From a checkpoint of a small transformer trained on Wikipedia: 75.2M parameters, tied embeddings.
Each number is 128 + 32 x the weight over its row's rms, rounded and kept within 0 to 255. Layers, rows and columns count from 0. The size above them is the row's rms in percent of the matrix's.

# layer 4 attention query, 768x768, rms 0.0653, rows 0-24, columns 384-447
size [ 79  79  82  82  87  95  79 102 101  97 105 105 102 105 107 108  80  74  82  86  78  88  88  83  97]
[[107 138 114 129 161 159 115 145 116 188 111 173 119 150 128  96 162 126 100  90  79  86  79 126 158  99 181 141 150 141 124 117 152 131  71  82 179  80 141  80 111 142 123 151 171 192 128 173 150 103 110  78 213 114 124 133 149 155 133 128 112 138 128 134]
 [104 105 141 157 128 153  55 134 108 158 195 103 154 121 150 160 162  72 112 115  99  77  90  86 158  59 194 109 138 137 123 171 175 122  68 102 138 115 143 182 136 130 126 135 226  93 114 119 175  71 103 127 140  88 114 126 148 201  92 124 124 104 149 198]
 [102 130 167 158 117 124  65 149 159  96 116 137  82 113 108 160  66 124  97  57 134 171 136  77 112 185 132 164 175 125 104 131 148  81 146 153  60 139 147 141 157 173 150  89 165 144 120 132 160 185  76  78 136 121 144 159 173 121 190 145 215 134 121 190]
 [173 117 115 131 145 120 159 196 185  89  95 147 138 131 154 160 160 131  73  99 100 182 143 100   6 149 132  97 105  88 150 142  98 119 157 134 166 122 203  76 140 101 157 108  61 151 157 118 159 108 132  68 108 200 105 154 154 131 177 132 161 127 115  62]
 [145 111 138 140  99 165  69  69 103 118 110  80 170 131  92  79 184  98 161 156  92 130 119 120 180  94 134 164 160 121 140 129 158 106 148 148  67  93 113 164 116   9 125 106 126 121 131 199 173  71 138 125  27 101 135  96 108 154 127 115  91  60 110 162]
 [134  64 109 126 208 115 111 154 130 140 138  91 119 160 127  54 112 135 155 124 124 121 133 138 185 106 110 171 140 137 176 163 120 146 150 164 157  82 141 119 186 159 145 122 139 124 144 104 142  98 173 167  98 147 194  95  94 195  95 161 132 143 120 162]
 [ 87 106 138 106 144 104 158  77 160 166 119 183 138 130 115 135 120 150 107 160  64 116 180 115 142 144 174 127  79 100 164 127 122  83 118 180  85 100  95 138 110 106 108 191 120 111 144 193 154 105  75 151 182  91 168  82 227 160  50 110 116  88 131 159]
 [131 130 106 135 127  83 150 127 131 168   0 147 139 107 135 122 114 144 106 133  88 131 128 118  74 138 125 155 136  48 140 124 206 122 127 114 166 134 144 125 139 107 138 186 100  97  91 117 161 140 143 123 172 135 107 131 185  96 175 113 131  84  67 101]
 [144 168  84 136 129 153  92 116 111 132 142 152 128 132 176  81  91  61 104 119 101 138 142 122  94 117 124 148  99  67 146 143  99  92 141 140 168 183 172  70 145 121 126  98  81 166  99 125 108 184  95 129 118 130 173 131 133 101 134 122  78 130 119  87]
 [100  51  90 144 118 126 182  82 145 172 111 119 119 139 133 119 105 123 154 129  85 123 121 116  86 134 177 102 130  77 143 119  99 118 141  63 113  73 234 129 124 133 107 140  72 143  91 102 105 147 185 121 128 108 185 173 173 128 115 122 144 100 100 105]
 [ 87 117  94 123 236 138 120 133 126 128 158 104 138  97 153 130 150 136 109  68 116 147  95 158 120 135 166 128 213 166 173 139 120 154 143 132  92  70  72 126 120 111 159 145 125 109 162  98 156 105 122 102 144 202 189 160 140 217  33 120 120 127 151 135]
 [137 143 120 131 104 160 120 141 114 178 135  96 141 206  73 109 133 137 150 114 175 121  93 165 150 155  73 132 122  72 150 137 113  92 116 130 173 120 131 119 103  89 114 110 122 128 108 123 152 111 118 138 121 132  91 160  98  90 131 100  86  77 180 146]
 [134  81 107 110 146 114 135 173 147  87  84 146 173 116  78 183 131 160 103 103 101 173 126 126 107 157 121  89 144 169 157  94 124  50 183  85 116 159 151 164 181 157 130 126 171 130  99 143 126 155 113 136  69  99  86 115 132  80 139 157 110 102 184 136]
 [ 81 141 100 173 124 126  87 178 144  92  85 120 109 118 140 105 104 107 106 112 169 125  72 131 145 141 191 152 125 108 117  98 134 100 159 170 137 123  98 118 128 132 145 124 104 101 117 121 129 217 150  95  99 141 118 175  95 117 195 137 137 113 168  85]
 [165 122 115 123  78 120  68 102 159 147 134  98 123 126 147 100 102  92 145 130 119  50 154 185 169  89 144 154 135 164 155  75  89  87  95 142  91 144  82 112 112 113 119 144 120 109 160 115 131  93 124 156 105 145 160  85 101 151 109  76  77 111 175  91]
 [ 91 103 156 130 130 155 114 175 142 109 160  94 102 121 116 147 136 159 172 103 115 124 157 119 132 113 117 150 101  96 122 134  73 165 116 106 133 135  91 190 103  86 124  89 182 114 176 142 133 146 152 109 145 133 131 144 130 114 148 148 172  66 111 149]
 [159  90 168 133 144 105 109 126 156  86  58 158 104 136 143 137 129 112  69 146  94 147 133 144  90  97 204 130 101 132 105 122 123 140  96  97 134 158 174 153 120 159 104  76 103 179 110 114  63  96 162 118  24  98 118 146 149 109 143 112 164 120 123 140]
 [117 124 113 120 106 128 168 119 152  55 141 124 171 158 143 162  97  67 127 139 199 189 148 210 117 180 170 169  82 106  89 189  89 211 129 129 173 130 143 164 100 155 163 113 171  81 132  23 101 142  72 100 100 106 127 171 126 159 147 106 217  74 175  87]
 [117  58 115 111 137 115 118 139 202  78 138 168  98 166 154 232 150 109 117 106 177 156 129  97 101 129 129 131  86  87  93 115 110 139 154 161 164 158 129  80 113 172 125 158  81 113 135  92  62 159  99 109 123 162  91 154 103  98 202 123 180 130 181 126]
 [ 99 130 113 127 198 139  95  98 178  83 149 157 131  90  96 105 146 161  96 104 189 126 159 138 180  76 108  90 127 110 143  96 132 116 144 121  79 139 168  88 137 118 117  89 106 153 115  91 129 110 176 112 166 210 106 133  74 105 130 119 101 181 120 132]
 [127 150 136 100 120  95 120 144 164 148 104 165 194 100 155 196  95 143 152 135 114 121 180 147 110 131 158 104  82 150  85 134 178 118  72 201  95 141  83 139 146 146 134 133 104 163 120 195 163 180 101 170 140 102 118  95 177 105 158 127 141 126 168 133]
 [123 100 111 171 110 159 134  49 145 177  90  52 159 117 144 125 150 101 146 135 113  91 118 143 111  98  94 107 174  65 177 146 168 116 144 118 156 145 135 152 107 118 136 123 129  77 140 103 153 151 104 155 103 104 165 155 148 128 134 101  91 149  88 175]
 [150 141  79  89 125  53 182 188 133 193  72 164  85 133 133 116 112 143 119 124 131 131 179 116 160 158 114 166  97  82 104 101  93 117  72 114 180 118 175 115 100 115 122 175 117 156  92 130 110 115 112 124 142 157 109  94 146 149 138  91 118 147 126 152]
 [155 123  90  85 118 144 122 105 107  87 161 120 133 125 162 133 111 163  86  94 107 107 119 129  64 179 129 100  78 165 101 153  88 132 141 147 150 172 158 106 107 126 113 140  38 200 124 110 118 138 102 101 124 125  92 117 140  93 121 144 121 143  92 118]
 [149 128 159 139  53 110 131 143 110 126 102  93  77 112 141 145 144  72 137 142 144 172 122  59 126 120  93 123 108 185 152 123  73 142 158  89 120 145 153 144 102 132 151  79 168  94 153 109 116 152 142 124  84 136  99  53  80 109 152 103 157 147 116 126]]
# layer 4 attention key, 768x768, rms 0.0661, rows 0-23, columns 384-447
size [ 70  80  80  82  87  98  94  97 105 109 112 106 106 105 107 109  79  81  85  90  85  90  77  90]
[[ 71 101 131 129 196  99 167 136 131 103 112 114 164 120 157 137 116 104 135 142 169  76  97 218 145 124  59 186  92  69 125 104  89  63 153  97 138 132 105 141 158 133 166 160  64 117 154 139 132 178 114 133 133 118 143 150 207 160 147 103 129  77 158 113]
 [102 129 159 148 116 161 125 156  98 161 136  95 115 163 119 105 131 100 148  91 145 206  67 146  82 169 109  97  85 116 123 130  81 218  99 156 111 160 121 102 116 135 162 114 101 140 101 154 105 125 104 151 121  95  52 129  79 100 177 159 134 135 129 121]
 [124 190 118  85 134 135 146 130 111 129 157 171 143 113 125 120 202 169  93 146 136  92 159  98 126 117 166 101 119 135 158 146 131 152  94 150 150 123 118  85 159 171 118 162 124 153 130 154 145 141 139 191 161 118  99 146 115 106 125 144 131 136 105 130]
 [145  91 125 142 138 114 159 102 101 124 141 113 136 125 140 112  97 120 168 153 147 136 179 186 134 156 126 160  95  77 106 162 115  86 134 140 145 152 122 175 135 141 183 152 120 134  51  45 151 178 128 108 123  79 163 132 126 123 119 113 121 188 120 127]
 [113 189 150 109  84 112 146 147 128 138 146 200 143 131 142 195 141 133 117 124 129 103 144 119 106  44 121  56 122 172 153 116 154 160 141 113 123 163 121  72 143 165 166 125 148 132 144 130 115 158 158 166 197 134  84 173 110 124 130 184 141 106 107 120]
 [ 76 125 170 111 131 109  64  64 109 144 137 154 169 132 112 147 131 128 128 166 107 104 168  60 141 126 187  94 165 133  96 141 117 205 136 163 136 146  32 112 136 102 192 153 131 117  74 200 144 177  86 152 159  44 133 154 175 140 182 122 129 138 172 110]
 [109 121  96 174 121 129 112 198 147 100 104  99  61 107 144 145 146 109  81  53 172 170 130 198 102 147 131 103  76 138 102 171 169 137 140 139 190 143 155 144 152 113 162 150 120 112 103  49 153 146 158 118 106 146 120  90  85  95 171 134 179 138 149 115]
 [148  90  82 100 113 113  91 177 127 156 166 118 135 115 127 184 117 124 134  35  97 139 119 166  87 139 203  85 117 111 129 172 153 142 120 158 103 133 106 133  84 145 109 126 115 138 181 161  94 146 159 156 163 166 183 149 122 146 200 139 127 119 176 112]
 [147  83 166 124 145 139 137 151 149 217 124 122 144 190 117 151 114 152 170  56  73  87 151 156 108 144 111 109 144 128 137  99 206 168 101 127 143  82  77 115 104 157 102 100 141 138 125 181 107 104 140 199 144 145 130 153  87 184 158 138  65  91 151 156]
 [101  96  81 137 163 119  94 183  88 110 158  98  91  97 184  73  99  89 154 176 129 139  78 101 126 136 153 159 145  84 154  99 153 155 110 140 169 190 134 127 149 128 131 171 112 124 107  66 136 164 144 115 110 157 206  97 175  79  89  65 153 118 143 107]
 [107 153 144 109 199 175 146 109 126 189 118 121 174 149 128  72 128 140 138 151 108 179 116 145 153  56  97  59 149 107 134  84 137 163 144 140 144 124 155 140  97 175 182 133 143 133 101 130 113  87  61 134 105 148 123 199 110 137  66  87  97 107 109 135]
 [122  78  67  96 108 115 102 134 138 130  98  82 127 145 166 136 169 144 147  84 109 142 106 188 126 109  75 143 123 112 170 162  38 138 141 126 112 100 122 132 136 108 128 195 104 105  84  94 145  39 162 108 127 132 167  95 102 117 151 143  81  89 169 182]
 [ 94 186 174  97 111  39  92 118 101 164  70 136 192 111 181 114  91 148 147 110 178 105 112 145 164 144 120 124  89 105 130  85 145 107 147 116 144 121 124 149 173 128 128 133 115 141 109 139 113 148 206  97 146 100  98  99 118 136 181 119 127 159 115 140]
 [151 142 107 121  93 100 121 187 151 161 138 197 169 174 169 163 113 107 141  50 176 130  91  67  88 104 136 192 135 140 135 145  96  94 153  88 156 150 148 129 121 102 115 164 135 116 200 190 107 101 158  98 179 142 160  69 124 162 143  60 140 129 115  61]
 [200 119 104 117 128 165  91 147 102  91 131  60 160 128 124 145  99 141 147 112 108  86 130 144 185 101 130 191 161 118 168  70 139 172 195 162 116 141  62  97 104  72 152 139 154 109  97 101 156  95 131 136 167 173 176  91 116 147  93 169 140 146 163 124]
 [111 148 134 140  97 171 122 122 126 151 136  90 129 167  96 131  94 200 102 150 112 176 130 135  93 132 125 148 144 141 127 130 106 118  59 110 106 162 152 127 150 119 140 102 119 118 132 188 146 158 134 115 157 181 105 136 105 108 142 174 120 103 111 177]
 [114 164 132 115 113  98  77 144 137 178 233 114  99  38 115 125 149 121 141 123 150 111 134  71 138  98 168 109 151  46 115 165 131 192 121  58 118  79  84 192 135 133 153 158 138 152 154 225 149 101 173 119 187 124 133 138 154 141 166 140 111 124 141 133]
 [167 202 151  95 149 170 102 137 119  98 111 194  91 135  83  93 150 211 135 168  94 124 134  66 181  73 159 135 113 181 156 107 152  64 148 107  57 193 168 112 147 114 119 119  90 148 122 106 161 136 118 169 138 182 152 135  92 167  84 121  89 118 123 146]
 [141 107  80  86 172 107 145 146 129 134 103 122  86 108 150 159 126 178  77 127 131 126 115 166 132 168 105 180 102 154 136 149 103  76 149 128 148 125 124 118 158  97  85 125 133 115 107  80 152 181 148 126  90 160 143 100 120 164 130 122 148 157  89 113]
 [166 102 178 157  58 124 103 152 102 166 109  82 194 188 135 132 127 115 126  98 122 130 175 128  70  90 100 126 110  90 124 124  96 123 131  79 122  75 136 127  91 152 146  79  96 121 101 165 146 118 139 123  89 101 140 132 125 141 137 148 136 115 156  74]
 [159 147  39  87 135 164 135 165  82 127 125 147  94 130 166  84 128 127   3 107 236 170 128 150  96 143 149 135 111  90 144 159  99 124 118 141 165 124 141 136 145  86 108 110 193 134 170  63 153 158 132  54  79 147 112 108 102 148 149 148 124 104 148 116]
 [133 144 151 105 182  71 126 150 117 114 185 151 132 116 122 161 152 148 121 150 114 153 131  80 106  86 157 174 135 143  87 132 154 156 130 119  91 106 130  84 134 137 155 134 113 121 170 122 109  75 107 142 190 104 111 114  94 166 101 103 177 116 132  73]
 [118  42 161 137 123 148 103 142 164 188 100 142 168 127 151 166 164  98 111 130 138 127 156 162 154 104 138 126  85 113 142 194 118 157 121  99 137 118 145 173  82 172  60 116  65 112 153 162  93 118 187  95 109 119 151 120 107 119 171 134  89 112 108 123]
 [132 136 155 123 112 118 117 124 182 239  54 147 149  59 147 139 113  85 111 102 115 200 143 128 131  69 154  75 124 133  98 107 124  74 149  81 134 119 127 164  72 166  74 103 139  48 176 155 123 103 166 147 115 170 180 136 101 128 119 120  93  91 128 114]]